From a checkpoint of a small transformer trained on Wikipedia: 907M tokens.
Each number is 128 + 24 x the weight over its row's rms, rounded and kept within 0 to 255. Layers, rows and columns count from 0. Numbers have three digits each. The size before them is the row's rms in percent of the matrix's.

# layer 11 attention output (transposed), 256x256, rms 0.0664, rows 82-109, columns 0-255
106:133122144102118093131130108139148102180149096131132080166126119146098112108083105119110125142116105143135138153099122097115116118152142088181117147097132113154135162163144107108129150141143140095141091179129148134114122091093173114083112123139112143134163122136120134119088101126062119119141107165093113129107155126176139117125149071144144131162115143100119085082119133160118119155112166131121116180160120113113087127187100154156140153152123097119165146107168132164080150120130131127173147112125110150116102126159148141117124094108103099136122132108141111065128097120134124138121117137120110131147122133136114094140162090127175118142105133092099149151118144120124147092097142069113138104067112175140132151127142126155113136139115157116107114144134108147081107123124155
101:152152086160175145155125135136122125105069138112137142139128143125115131088152129159143178109112143129134102125131163148096147094157146144109077116112118076116144087111090159086146120149183123134150116130141117153137147135139114145126098135117136129144150115140122106131139131076103131180134113172153121178097086131141124111103173117112162131128109126167145115149105115122154169115079146128130127095077135127096104141141115117120148133132142122131125124150135150135147138169128080135116134078133162155162154144097111117156138107122115146141154081192155076138139154090136109171097103132140136109126146088139115121097084115148110107093174118113159113111100115125120097092090131153108127075124147119114125136152110124166127127140087164121161137155149126096103148152099128
094:139108117145124141162124155126110143141132100118136106162092164146111149138129120134095156151138116133126134117151099154133168140175125162170102132113120084088126122154119154146182108134157132138101147089096130143122111160149115107150147071103161144141100125107054080119130136115152147123074141105132152146065150109111149137166114082136123135110085145185150111113126150136138112121099142134123079095128131149129103126111148147111138122144163114129127128152131134107114148164140111115133140130124173162142138135139098104160159127142112137121103113153162137104149140120125050097097136130102085122086120140152148111165115130136205136113097122102125111134120094140121125103094157172110139140150125120162131174167127175124159148136113146121105143135132116135072133108098095
092:133096111107137116141089171140121139095103157101098117110133140141127114142120157095121129113125155151153130073132153121140121164161115112143135145151128124116122130089147152131177120143115107164103178127107135124134137158094128182114139162115121157119123145122148136130144099104129109150128101146160166159142084141155077131095162149146146111110129139102143135094123126085162180082142131112126120093151141120114138111206127072091146112122084113140142131158109136145120132171130157152112121096110093148126161150118139133166124114123076112172131112165103121136099140114142097160137127111103099090116134129111140134097148130152156102115122116161120154153088112124144099154107130072109124115147137083103130157131120125135127057099123182114167107179122120134130085135162151
095:098103146133107122110133120152140118147137114097115136122153119138155123102145131130142112126122111121087124110130141116143129144093136138141152128135153154146098144122102136122114118066124155125092107112131147117097115151116102146164182134128131111141157165109157152139144114148091129105162149124115153138111161162124146123137130117144135120115084121141153121148133132182100160218116093139113099146133143108089093141130079086158103122136184100122090143103097117123129110150121118127102117135152099139207103125121129148123148161136165113117130171151138165114149106067121097117135170138136108137117125133162131097139142085127143117130115138124146085197111107156129184090098150121101131154121141167184114133112127132159147158155123140106080130118113130098106195109166136
107:132117116121107087133125200087119122072148111142143125137118123141154143078115123134062124140132142098115129052151119102144175089124085160116110158171100180099122119131135124168146132157115155133120152120118105139152146165099112135144134119124161135112104156112144123103126134126134118138116110174150139135123134115121117128167122135138137160174122114150114134095094133073113153164169137095108111155093135134112133059104139149153087119150111108138132098090139117120135133144124140152101129140130101153123144098128083130108098135107146149085115177139138159160180127125116112126146119145111109136181128122085134113153129108116163148134078129144115078138136100118088125115141122128128098123074155160169134115133136144159160109150114143124078111126137100108110087120123141
106:106149154148155096151126143135139129146094122121129156139120184116122121123118124140137119103134129135132113127103128112082084144075075152107145152141158147120144141144146111075073098145125100107118146089154119142186118097125139152108099155144106138105139124123136144114104118134071116119163138133122138133156085120155086136111137082145111127142152103101137140174127172095125129121150115120147096147128094115105128108119143095120134088161132100128107139134153148109128102095150130123124125152109158074148086122167134144144117128139116122118101152109098112150112130082154137138160156125136192125098140143159130146165129126123110145135109162106112099093182140141128107164096147072119120120074138134126081120169112183156155118080134129123116091153159125151182104155126158
099:111129128100123131143120104108120119188125099155157090171099190106093116126148114112099134104126165131058120113126137150130129133116146132144134114125148075141132127104117114134146138103093100149102128157146160121149117098174156129107110115119102110161092128132121121142135150128086110147136158075092125156126120134135113143149079144155111119101189136129123105145120135107156098137092172112174160090131164096119101151139158157136115121121114183127101108093131116148117129123112143110152114156130084074081114114156116143139118137147104101134099137137125216116167156147146109148125115140134129088144096108146135159110117105089099132114106118147125154120135119113142153173125117130124084084128094113117135092152132148163132101158136147144147122142080078137140135140151108
094:128128121127100140097134138130153116109192093166118155113129159113122066085103111117105139126127135116128143109153155129116140127143129154104149120151136117138112119120069118121101135145123129088152123125122089167129114136129102107030101135155159134150109127111117159147118156125134141175085144083149111125101121121096087132137141122129121130143100104131150101117105169108112127134145133138133127136169142133149113120132079162140150120116134128118107098119089162117098135060096112149111121122108109088127112069112117108140165097150156112104155123152131132110103094111122107098106108131145122134125172078082119115131109141114102168107120077128151113146117088123141132114146112133087057146118121129080102145106176119134106141090177124119094171087144134132134121126117096
086:125155104116126164124113116129165118134118143174134102083109096140109167141099088095103146138110124142144122163167107147127138140109102128093123155106114114125139119083098165161136153140126101143150140153171113084160133131125135128145133145127104094104125113138145158130170134177112127143150173127142125128145111126125129108103110132122167142154146104159145143105137123095132168153137120110152131129130151163127120113067142128107173143169149147123183161166164175112155122160160091133124161149089099110115113104138168127123127144137130065081127168134122113154104161165113088137120145148110129128152117206143155127138135126139132146124147168124141135154123107123099105184138054130135112161071145130123136137135096112124112111110141142104174148127102120088117101147101127
100:120137141131157104178127144099187141088121116107119126109143145152106112086100135124119120143166126133128128082122132116133160109133117152180114163094086142139121129161135082121136081094125102146109149182108159151107115104108158179154115133170125157091147130139116119146107123132101103160143080104146133144081108155113118116127116154134149183123152142131149157102170114105134119169137162122149138108091105125095129118165132150152111126156114136129099102098147106109114102127118101130129097135108133148186120153129096213115106091137113136092134113129161145088137131119128077119119118143123135100163103099141143136111134137122111124121143084142129085137071121147090116115127148071120129103143109158161142103176106113137146150150116130148117120167160119130087112110158132
098:138112198126102129137105132109138145110139119126102143113171106126164091175107119178142144092144099123184097135141089095101108086131116132127120137145138113171151114147127127114094141114154152125179146109129144127142125111155109151145129118140168111094116105090119124124129127178098104091114119110119152114130131126112144116141112132112121137108073104159097128151120134132074108143134133128098104173107120081099112182146144153146139097122136112142123152057118163139102119098101142165085134098144130150138118115105112105129155165124162187089101115097120099108102117128108150134126150156155186119131135100129126106110147149143138144164089123130099143119113121120120139098109067103139145138128132161094132147142155118129113131156114099124119128049104131132109139102173154
102:099111136133143166081146140160154104125110129102113148128119073148193120180138098105134130132146139069144130161178165129152116169128159164150131105153150094149118146101121145123138138125120097122139143127110074140104133156131109082103114097104133091138120095115112111158139126141128147126107082096134113141123114169132127122151125165120137092086151098132147115152176108157163147076149121151148183106117138140142145175128110132115134135158150147131123111166141154139107135100134107144116125141114137113145146167076158161130169137183116089107157116157126094102087130118147143123124109121147148100088110103147127162133104145109115144110132114131107158130153121180120153157173091115123132159149086108093139145140140086146119143128155085101131155105139145102146114117159147
105:095138092128122121117133109165130124176108126133084147129124148123094139148124120116132166080119151192112126190128153158078106124134121105083132103138151086195157088115133178146152169145156146105119154094139135102165113122160103091078118097131125112125111115139111124118145128135126134126150069137137139113147119107149107114142143131155141092152105114098182142094084118116117096115119119129133128135145170096148114142173117104093134145100154109145141144117106160126126148115116139154119188118133100087115101100093111116164138178132137096126126155124149096144091175090135152150128105130080121136163127174143133151156131114133150142141102124137107146139125130147169148109105106110150105144132200131121113137135101108100103111134145116160126114115146131129116121112153175
101:137138111190159174132126104097085157104122148134140121147088174106092122128112109169175139098136122187164170162152118116061105106155121115109121119144131115071153130137117140148136128176145109126141160081110098123122100125104163136136108097087111148119155142134104147138136167104179142156119126113084124100131122153124109137117189177162134124101120162140165177158120151110147125143127111123105110114123145118108108171152141105092158137134115102137128160123120147103136140137158097112140108113119133152141090115134111119141130125142143166160112095153128164183077138093131118132121141135135117102139114119140142125134110124174120139089125155128140103146160124118137118119115096166109116122130159076113131123178134147151091100126148185143149126148141148133155138129088116
095:121085145109157120095147109161106159087141141109110121161107155106115092134162119153104100098129149135100132170110096143098141067112130110092139127124181117105122184105174133160100107155086107146111144120112157120132114142153158138152111078103109123128093136139127161151135129100109111108152114126101159100137133171078152158110159174124072120090142159105102143149126121093147092151122131119106146122127137145107105121106114126081103139084106101140105108101136108180147124118128097163186127109149104133163148126127125118135169132127105201115140140158115153135132122147116134115140163155148137139111081147146115116122156145147144151160110142120094142123139090171137155139161155136143104087131160100129063114142128117125110101145133080125128138154140133124149132113128124
098:124132108123142122118176176117121122117129123129172106131132105132132132109132146204154138150118104164143159069103117180110111123125133107135124145133142152110149109147120125140068134156077151123129103144141139146128151132094125173129178196114174122095152142090144134127145138116105127115124191113117090088172129133176128117157126136117188117153131099109127156151107130135131109143151114106119130178129096122161158097143145087148146130155125139137101140128163106065112104132124116139148088160131102135139136159133130083149112122119143114152110153149101122148107107131110122094127166128109153133119107120133139145108124158086083138104122106164126149138110126101114135113120135176120122093118086139123146116090167166146141189158118139106140133144174131153135121113115077
092:121109125105163131171105198118128111057107120097128132123116124103137142087149178139141118142158150084101117123105135127109107147125140125125126140139114154088145153113155117128150092145101096164137126132162138125097176108119139130163135130098157128145085124203161101115155135078080120108171129164106125162133112153152130157152132162093130165136175136157104134137129107152157119134134116167119145095127148131101160137144102118147145127175148137107133154169144141139124087148126149154158118135164109153161143150109119148138115146142125168167118130124132136117135154088100115124150105109142116105103104102145125120096143115127153107158120141120075144111108090110137147141104125088114124077123117119136119104132127195193126107127108146169137091158136096127136147172141121
111:138138121135138123149137115117139108087125098134111170146095095183126149121121091093136141113149120075123154112127116141124147142138120124135084154105102138144143158139100113092133134142129152138124130147097086117101192113129138178142133101155156109137117135134140137144146096149151116116115129145133123096112124136086097123096181175142141166115151153163164118135127108087088124104107127095153121114107074110093142125135145122100107133151170094129140135094087140085145135191104122130130116125159150151112162113091121139094131093130137132106083106109142124114141149130117151136153118111170085118088168153121139098108102133089093124135101104137136143072104145154128133075110132146135171074113135133122130085141179104165165148149118159112088117114152122098096133102109147
102:103132118101132106145129115123122096131183110122157077096132130106135147060125131115099090174185127130104140133138097135128140105177110148160091157126091131101121119127134163166146111122140128140124092200138082140107148153133126141141163101132164138133123142086132136125173108126114108142147173159114166138117138129112114155150128147120142135167123157113119133078103148138152082148116145109113109177130111133133153129113101128089122148159107130150140130129130135127139106136146152094084147120180114131124122075103121098095114109093154167081136119123149157113163111123099089114124129119138081166142119124130140125134121149111164122144093110111097116179113130126074153125131150185118102157126152127129084132091172145131124138114117152167113166143121158100102152142099141
101:101126136134103128135121103150138105115124105139089164161092131105121181125111181109157155142130085084131122177153165119140105153140100126139131101134111103055153154103102135152152134139152130126085124137115109152176113119171124044108107103137102149136155090148095135149127172138109149165120102128159135124087158127142163109102086116125134108103146136126126099126081143109132153151088137152107141133123147169128136090195117142126110124112151153101133144105155138156135159131137104131126122149161141164107106151142118107137095083151095105076126143125158129124134109112111139123110068087140097135098109138134131124114130091132103097087135128128126148138151112129134118123120117099095106098176119093148137104140117158132173121113140124118165132174114117103118090123128100
080:173136107066133094123114102110114125087122154145132122090184123131133128174157121129168122135144160107130126103108098135113138128104155133183194141117109183149205122151116129135125118139109128108091137081115121124112153143129121128118123138078120140104132082133097170161125118091144143139161148120147144102134107102138140117102091130098115137127126116116100131129089081098105083121176124154105126106118110121128130140180139116174151111087146155098102127118121135119142121127124177154147151130116171107086121162135135109136119134131124126168103185125093108133105132180156138155133143103138116118118152154129115104155126166129114112128139082117129139139116132092157123125161151078123125132134159120089136163124135119110114080123152121127142157096110099134166079125110079
097:106162114133147129115118141122147106075104127117155122092129125111088133154151065150146114165145123089152146098158161148131136127128106156127130163079129102182168130146118147153106091123104145159123148134082096129168114137144153143173121090121118144138131114128107100114136124111105145098077126121138132154131100120118117163120128095091169168129138151131159123144145165131118080093166142158125103109138142133126106173140124090095141111161111166083161165094110150112134144124167171151175125095156170109116144095164104164144126130133130135102114148140168102127138115118122146119116133122165174141097117129157116102123105148107092068119130130138126113078137146156109089124132140109126135136107096118123115158129111124123118142142129171113149150195111164123154089097146116
094:126161133146087108151131129139092130113118131156149091131120138156145141121109101109096085094168087130102134095162095088119139095112152166119141146122117132132124091144121125139165118116160177115124132103152123133170181159136120093106107119135131158108215142116163122085095145119093141155100111118171144101124106119141125116137146110110149148150143150116142152170133177131105136107129118148126098158109149153112121103208188153155122134131123119135116127127106153111118129122125121083102126111100129120105120115130124098129095104128117083119135176121121159122167115107115146129121095147120145074177101077110152153137115118166151083109108115160175117159123130107118096133114110140127117144105111139113159195102110108119147102125146153146103147112151122147129116173131117
102:147163117186148132158126135104097123120124112091175126110112148107128147145108149147138105105159155068131119102118146130093119162107153117135122093141108161117126166143137140154160088104097130106113138128101127121108119130132153147139097109138158166113122099103072135142125168129093131134106109127111157135152104118124115167116128123115112151137130115117173130149139148114140105086128157116129088093121090089104162156095132122093135078139129144129156100140169121119100115138101156126142106139109141126142146159102100163141121125125175166108062114133142115104131143135127129078092119143152092110102123158112205116121114128109098122137139126108128104056116127148106154125159094156151141095158099112170143090128157106110121148164164156141155140116133129171149175080133107
105:160122149162102132105142147119088111132111145127103177118093114142147132162176119116159154093140157111148130144147138140135158150122142133135145079137107139142120092135129130109126104131135136137135136094142086128147144100141143103095099091084133130135090097162107111139117140130120160128127108107127081103107146175157119078134120167110094119073125110168124108171132085087108143107106113150141158081087129145146156140160143142162117113105173111102107140147113119148139151109079114167136140169136156124114120105101164164132113210142083131139120147150097111125114148112111116145124164137144106105103116109144148123105115124168145123130113174101116096100111107134165125153085130107146151133096108116100099135182126114130134087157124133122143143088111079133136174108164132
097:101154117124100081101104119143154145097162120083094158118138130075125073153143157161129079111173161154120126122090131080114127109122112127115129147154155126124115114117114124122084116126135121106131113182192121161109119112165111130120101137123152137121151114093168126114142112141130130137169133128131122128144122106149109159106128161127129151126146068146109111121102129121136129140118134114104120122138123125110151166129136188093119143151163126154116109154104141135139130089140125126092167144094085122150116109095094139100156147109103186151139140033104105124149159152110137156135157145136146121135161102162105125125169152160106146119107103124146141087103113127147135105135074099124120106086151148115111115099154134123133072164106113148120177127108138106111118161114154
093:129131120152100154101140103112125143148119187117082117139178145125171152134171091145112158140146097113162143121144140098111122083113125131127122149126123116132098102170143158106133169170152119095147180194139103139134182123133125102119160137140118129125144144115109134142104114131165128166106146134149074133087103107124176091116152128141128134131092081133086098158114118155089130124089121129150110094121107137130126087154125168129063132096099102154149150134104108136123168102136139110077168164140095160107134135151132115134152140097129099121145125140126113107117109140136153139151124132103144141124153145136100184122134085149157142117157129108128095165136129112122093083120119171119125100119130129146082145155110075075105115116089128137139147133124116122130144134089149
# layer 11 attention value, 256x256, rms 0.0624, rows 83-109, columns 0-255
101:126107118112141134148150099114121112110125171121121187173147153132135115108126149122112151132112081153123106180107114182110150129179125151142070107139080121121136124094103108122139098145161097103162134168135098155124102140135132131124123113152118157145135117125109139116092080143119133168119115159146172152117107133110160109066149123083099118150149152146140143162111108155178124115113169119117131131144174096075158100121105123118088118134103139096112164151172148110130102147121069123107101119118142145128139140122121149129107115128136103112109116159137089140144133102117129157112122177143092115099102117117118105082097105153104159099177088097135143173084115160137126122088154141095117113120148130167134110129115139107137139131095149139147140101164144179119116132109144
091:176116100155127148146119127120169151120125126104167137153112136098129143132112121101151144142112101107100117155193106148145124177154120130169134171135089130139106145135142138127129108159154131138085144154130105127107136103106126085130133096142123146108152100110116100134125120149155157092090100103096133163083098136112169121119116145136135135105153133146138130142154162125121100180141161124097101136145137134118136143120145151134091091131145113085138120120171110139190132101124130116145182126137140168111183116106094117099135106122131160142140133129155071112142148095144120148134179153147086109106113138138135068137096144118163154137157094129114099174129131100107104083080133120084110127162102128087141115117129155144141150156109129125097122141172117141062095135117097
096:129128143133100107132098142084130130104100202153126170129163112133116140127146178141116101097095116090096147139109115151134147128221126165117101143167112113123149154103153180160180110128130125115167121154106106148091157131150124160158147123139136125126114147108122154149119113120093108159152109171144118173152126083090160135138155121177125120072137110131148147106161126113157079088140138106120129086170133117137098129138105117093150083142106129143098141138145144150125112130171137159158134102104120109123131170122136135151124138159126129113093143180106124128123101120101096119183147116188162132141083134116115117135126144156184116107123139149125142147094126125124144139118120119122139106119155086138158139115102128121107122133146164112133122135117139079119111138121157
094:155114139160101101098148155131094131124167101129111081161147160152131155157132085085153147145125109134137129095159164110120137123136105102123097126108134148143155135128116105096151144138138145099121125096115138116144159132095107157076124115169126129123133120138135124160086130118151135141196145092134181135095143142106097136162085140118140145127145133121117090130159161147120136140087153105103153146123157123136087129129102118148125106153132040118125183113119134135150118150131093104132143124188126126149111092131149104112134118152130114133097105083153128162143119127124134121115141110106162160104132116134148107141129152138130114132124129154096147159115128108130080170145091124098083143106144117153190168093135148162157131194139155145088118122126142134093150066142101
108:151119166183117066071059151117134096114145117156103144126129115150135121109153120138077119118123084131109097108129113119171132095170148089130116144129123133103089146135136103120105138127137120140111109099156141132095130117123082131141156081160104145097123107110127128136134126112129101116144105140173176131134120160126178100160103134134151157144122142140148127108145128094143154191137110116092125145099112114132122127136105169155141107149122136088149150123100129127128167173128139138122144099141117085110124073100086200106142122110124171137154137142133149141116133098133086148106157144143116125108110138125153119135127120173145176140100135145129072101117132112124137108160121132132120130152138126131092144170161098166118107127135115106159087117118121128088092065155110
104:118131110114153124114110145114121145155131124125127155139140187083141138129119094193116112124100125114135127132112108168097134145126108111119160163122171090103134168157124094147105145107121079120100144142119104127147137093149105160129107122107136105135133133097148150135127139112154105127156082133130127156183129139171128113114145118125138115140114137144120107159147129139118131117099116095170120162122117158124108114121091100124158124161129115173127161178130119132096100151143130161137118103074172116176097115164119141146136116117102168134145131095054104122110108146122084122152146113142159194109138124113165170133131148112072078132111140126113144062130144150154101155151146133098133100076133122144159094142133108089126090152101119097098087143097135141150108145135138
097:114143148104157159153077144132119135076129163113122132180139148096094120142138139166121105138102180130146153112136148157131147076148134094119168140138122111123110104167088120162119160140128138159145127121167162123168129101139116108133138125127140122114078115126100131135154177163095135105097184091122114125115105123114083112161153111103106117100130116163101113147107172156155092106121183147164146087122154119116124152132171156147156139157117127163148154103145153142160082122132122163163134145124101070137136164168122142165176102116086107151130130138117149111161160142146105103120135136128092126134138144111115159125151130123127163136151116105104110123175101131141127109156121122092075106137111132110127099114095110129135159135125127167164163173122102123111148135132130
096:123117132161137152114101133133100092125172084099088139099143106129114122115151103123131172117102141152069108120161110114084158100093135143083104135108135128113144094124139105101128147183126168093147091130165136130136125130146095093116116146129162144119170154099126136102129146139123111106103158107105128174091127097136121145117209124157134132083094121132156103119126130150138119109105109122131133166136160125178113107125119117139101098143094156089150141133110123107116120089087125125075101140125125105136108102100110135131154119162090129142148107117089135139117146146118134101109144144115118136118117108126066112149095139087157141117134092104171105139123135167137159147135116082086121151113156148069093123116148164138117143122129118079115167145132139149165122070135120
094:103124140133120092088124110089163186113135166130128113136120113147106130133120138148123149152105128142147119132153125108136127161111088186138109110137150149114139089115169154157122125141118101135183104118113129105128148124163151094140145119124142122126135132135148142121130091130109131125163163127145117117192123120133074113074121107125129128145178155130132144115108144089163173138121156143161115122100106171138198134118117166109122095137152141158121147154104156132119090110159107146101194097124161093110161109147101137118129105115147139114110125127148135092159162171143094084144131110074114130130103169147131103106171118149151161120180142166116133160142162151118152142167157132142107145104119110125146098136134111107145100093126111110185118116142122087153102136148088
104:152113124158165085168105144082097117110126116145117126133155116125129143098126144139088091121125139078145113109117141129150125135161108078147139105158103148077118115156126118086152112117086122121092124125098137155124106141118123163111120114155112146082123127151096110152146128105134140117099093102120131166106097114142145086133147109088085108150122180138138159147154161143143138124135151111157134138136124126097070109127173134132149100145142127111123110107193124120123122154102119146102156148123100139173108130117138161129116086137132167102144137107177148141163147099134110119119132111185173146116125127107146135087140152117101128089127118154120122145042143137134112130117141146166086113181133180172125108125160128136143162148137111130149165126139131166075121121110155
097:128078123124133171150142138140136111129115089155106107108106123101158093102177112145169125086167071121127149147132087057142130150120116100111101147123165120122133123107131134124119134115133140138145158084139137138136108129165126133118112123158121117102170105114159107104138124097134139154138140114107160100149139110112107118131129164093115171144103102133123096120158179118088138115166105097145145195129129149107110096134091098164101129138107140102133139089112112126082139131099094138135130151148137142162086154125165061101142123119139152138100123114086117144090145125141133139117112152106165083132119108144161086132111118126094127122086152158123156143146155113169136129084106141167128148148112131158112117085137120154100154133133091088110127123123131181064134128125134
104:084144141124124159132165131141132129149136139110158091086150100158163129114139121145130148126123213070134101124176140114117158140098141184154103110145125122158144095106116113144132126167132134114145133123082071153123167180145130125128069185110128127149100112107160127101130128137120146139076161112125109114109116107175136136156137146165137082122155116150123150147118152160130148094137107150135136114157159104110085135119134129128098147136116111122155149131110128125113134094133133151096138141104130141124150161105144091166121143177112126115125142121155114119141123136115151161119067167108104079059133120129134145150124127107141156092150139112158175176144147104114141162149119098166107136119115131109135109092115141117131128117167100070127134126154134100169126128132137
101:117101137142148146104125132180147147138093131136177150144148157103119182161132121153133164094126123138149112176128145120074136189153128148100116146136179100161154152065120129170119136138150128122146117111154171099166095141152132106111134134157117145155157101110154122151125136174120143123116122137148164137178133105163096121159161082114152151121153124104139132088126143122123115094104130126158170149136100136098126103135090115121143141153116173132148112138107154136120065115138116152199127121129141123115125151113135104125156165109128104078137134133124090118137140125067152122170097157093147119150091136147126096153142102085137123111128156108160114156130132116131153152150146128135113140111162086112129132089116131110128100176124092151172145163148126114121105138121126
099:143152149126121160114105149181098133103078117141122142138113135079127114144106143181166126104108115149116141178119114164092113137127083176104060108118083113113129116118102157164127104127158106135145135150152113150154138080143146145080132105153118167126154089169150148151150128175142120116099120128097099151136131162119123123107143156090144177123113126158125131130137183109139077142115116128127133142112142125118148094125141110098132086126129169127078131185141150094197095117125112114117114111127147158123146112126124125145114132133131129147138156119121105094111130150101163157140155157119167124136096121106106142117118172139128118112121159171142119152113110150114094104114147141128158149102104104163080085167119157084126112148151137114079134140105126123144105129122162
095:130132099108116146079163151166100192104137101116118125112098142093078097102149157148134089147128127122117173111085136125148130080118152162086117119098149148088102128103126124134134083111169111163127120121137147164133173128130096112119122118112102149145095132144150100082137148158133108140096130098118132158098136156112121183167121147099142131143117118133086135114136166103141098111119151116127109112129129111123092119134106146085133160131132124096131127105156116129134137140128135149159151104147104149155148094125111102109127122160111148127119187109139109126095091138137167131144145159136159119156080117075141106141161100119125175141097135093105163102151094098140118130180155158118138146127168110120063129123140102098112094157161114173105115172118119153134111135147140
096:131139121133129120121133166137136074122130113129125106101132084145151144145130120186113114133117080165124118064095144147131097117143125086104117099128102133105114111151152109170101091109107125102097149103165112140129151126117097153143145124109117124113081143100122153111123125116116101142196158146133120097061151147142149155084106138131153095142132156109105102133131090133156137124123067134092132134105122109197179120128152115168134096121122131090078123101127144129103130067105141113124104143172112117120094113159124138154123123111154117102102126126111112080122125116088120090114137143138187117136139139143149152125154151123074113109141123172135117096102157132127126127108101103091132104108093121123142118149127128117171141110098165104084108131105119124167106096122102
091:132135121111134094131115146127105122080113162140106147112112110119131135130104126125130056091142127096118171140105126167137113105161130077144077100125110139118090192137111105150124075125104100122145138130138149130145136126119083112164122138089119141113078123132121120105155116132118136117153094168155091149134094123140132120181108106082123121165162129158113100103156123139144126139102130141111134087184176095106137142143105156129122158142150066150116157154171136150149136136155102123109156148121128132162134121131104177178096130180146152124127132130162120135067125125094109150110125117133123132106106138099171118119108110158150109146127132089092131109118143122137143087101108142123069099141132108155169136103108123150114108104130139128166096095135129165143159146156137
106:134135131128167083156145129141150102107159141172144179118117122160136137140139156098114135117139121122106154117129121102155162152122109093158082134130113155112127136121132109105189125163119108119107132139125121183113098127140128142110133135135111119106106172140146142134132127128160092122066093160120153062154144099102093115141154160128173145131146115121131093137134161109111133149102147127098158170125131161108123104118139151148166127089108080112139129085102149094131129150110173135082091103114163179146137135140115174119124156136158138093131122147124144123129156113098131123112077127157095106086099131119179141090133129140090167094120117111119106158121128095158114092120140164117133121135153136117100101163148162150186188143112117105122139135123136127118109160161156
099:114119142159155086120087133118144101101149079083097125091154123116071175147132162085106103122168137164092144133144113110129127110148109122150088186083127192111124098131136124156136151122155136124119135155134115119130153116120119095115143062149147123140168138117105117142186095119119120116164158109133125155096141123152109143133150123105156117165125127102093137119097159135145135172119126131069097136110126103170157139134094153134114151149142117110097100097085148125148167144132136108111126124168112108177126075114107143120132126108142177114131104140172123130158125132089110155131167119134079147129121133127128111118138148147152157136113095122118122128163136098102156067121134124124136132141159128129091132132150148194120110122142130163155103118134150109113096110112161
102:111138135106073137150114107071077141142151148119112147182117153132163152117087135097157152164134131150087121161164121099123129159144094143141147127134085113062086152150143086112112129149134162132085107161105160150104149107127141067171104137142127149116133098161111149129082118146124167115099107105138118139115107107135178138139142090147119099102169131149142120172136118145144159166122119093133121101129132120116162125133149143133111192133106146112126134127138140129173150125126127147129148159084119123105147141155150119151151118149124143083132144134121131140126128126110194122159117138116090162095130097113110140132129101109170094115150093153125106118154103118117136098137128159126111148174117070154102104120127144123110138152144112130114121069155131076147134145145115
087:125185114089144128140142191106138126132114135140114160076134131115133123113185166101161108128169135130113147087109091119131129114122158151158133129131100107108156109148140165113126111108107088054157120117144122123151091140128102129119131164104146119073091160128115126131150094095146128121190142135131076104131131103096146143104122144108113151103123138127143139092145091114161141110152063108161149112093104113076123151141095153134108128114129158086134124137109122113101144141099170152149133126116168136125118177137110122170135143100115082139147156137094090114096152156162141096118124112158136135129127115156095119133094140099150077173116172096131130143118109119168149117139158120104119146116145087135164159113122148094133119148137144102148147112118129107150138153119104
092:098152107120147081163132154119124118126093114139119133127149170141178107108136083139146127160140150139139198122152100155172152148100141131134157153110130157103103125109109150153157118133121144097148157145141059123114136118171124136126125156113139165110139148131110119160159115136138124143100097098067079132139125123124137100154150128125139140189155150108121152150145140136130118128149117166134089176184159144133147155111108118150124130138127125103150144125134121124113118145126161121138102110072140170129187106156139126148158115084135137101108143149141105156159112146121150135127107104129142158122095153115147119092110123125107092099140062121125118125111143142133129099103145158130156158135147160110130103116080155124118110200099119058155149144126122100107119178145128
097:151148169131123106133092120132102116152139146169109128150132149125132127097138085124123131111155109145159154125171110117137130107163174113163162136142139118116106103177149109139124134124147154154116137109136119153167116111121121167136109067148181135126169134167128165140120129099105169118177103150152153120158129141136159127143178108147127125115128131149178125130117143124092120147141092136070136134136095122122121148130110147153108072131152187115136106163136150138114130152126168128109130118122154128120132143130130110120151066108146120158165132180103148094184136107111095140104127154091152167139150105142106130083118182134140152188113130172155129144117102187142146113156129123125120149132088178113125171149144120119121099166087127113103150104160129138109154118125132
099:135146117160163122163127152161127089120090092139152167085128108109108104130143154134128109091145146117160133158122141102173135128119120046131122148128108148142105143142124148136153129132114135102049141161158101132100149095100145124143081172121135151128130123118106137156147178153124163110133116120118100131116128151112110120130139157080154157098077121139146118132144141189136119134131121134071110126102143168105082127134140094161134120089129112091150130168142138138155135130140120127141094087112114130130140136102120140164123114103139120146107127114126098131111127124115159118079129125141084131084135123133165162123151124102099146102114118125114115110092135171126164109136144128121169163167150093146122039154150103103154137131166125088133147150150179128123112153118129
104:142145135118157154149157132125104138140109149128152154156091141164137110101157110148169144155126128102125130123140131145118153164132150115126118098117107106128118146127117143118147084154148141153138149092107147152183154145113145132087109117112156144129071105131120129105100111134141142131124096112080132136156101134125094104127137155118129128115121137155128109156132134145129149129119107149172156129093133126057109125147109156149121126121080118148133117143137114154158133115092152189112160109123146125103152189124118130172110171166124092142111123121093096131084140116100117122100102153123056104102127107087152147102103120144157144165133162110168106176149139114160134186086116133137113166071127105136142122133131166108131121123145116090157148128149085112114187168174105
098:108137128100147148153110075155141121109126166114120100136106102112143152083144139125163110084159108154107159150111102075096130079138140161082119146076174117102143131159109110168142150112133105088123162159160163119160137180152151138136107110124139116095145116084176136094148134117139129141146158108158122203116132149131093122100149128120117131125137116112150119094110127117095138126096119106110115145107163154092106133155119140110129142152124141121139098134127138116100136138127082130108119135142097142175073121113114150120124169163107144100126150146117112154155145167114122142120146119128093109126170133134125132131112121152130192141094161101103160106123184157148140158171119164132118144122190168169139134134127103119135128165127105149125149138078129166134119128129150
097:143117121139156139132157036111113134141114127098065118127150133133142123084123117100135157132142120159140109120115119111096141151130111150139167119161169127124134085101116121108139186144139089135134109104136137155154146146109123145149159131162145113125117104118128172128115127116126110147087119143132122102117118167099189093085113133144119132110126124095116132096084073164083134156121163084148126115108118131121156114144105126109117146152150129145111104127119120149122126113105163158113150134179134158131142172118079066133111140144157069127107129175109159101165154140126127181138166186115125117113163141132117165169127107114142093135107122128134129164102122149141125135109149102137165161150111141125109109148133138147102108140118133119121098173145084148098115085150160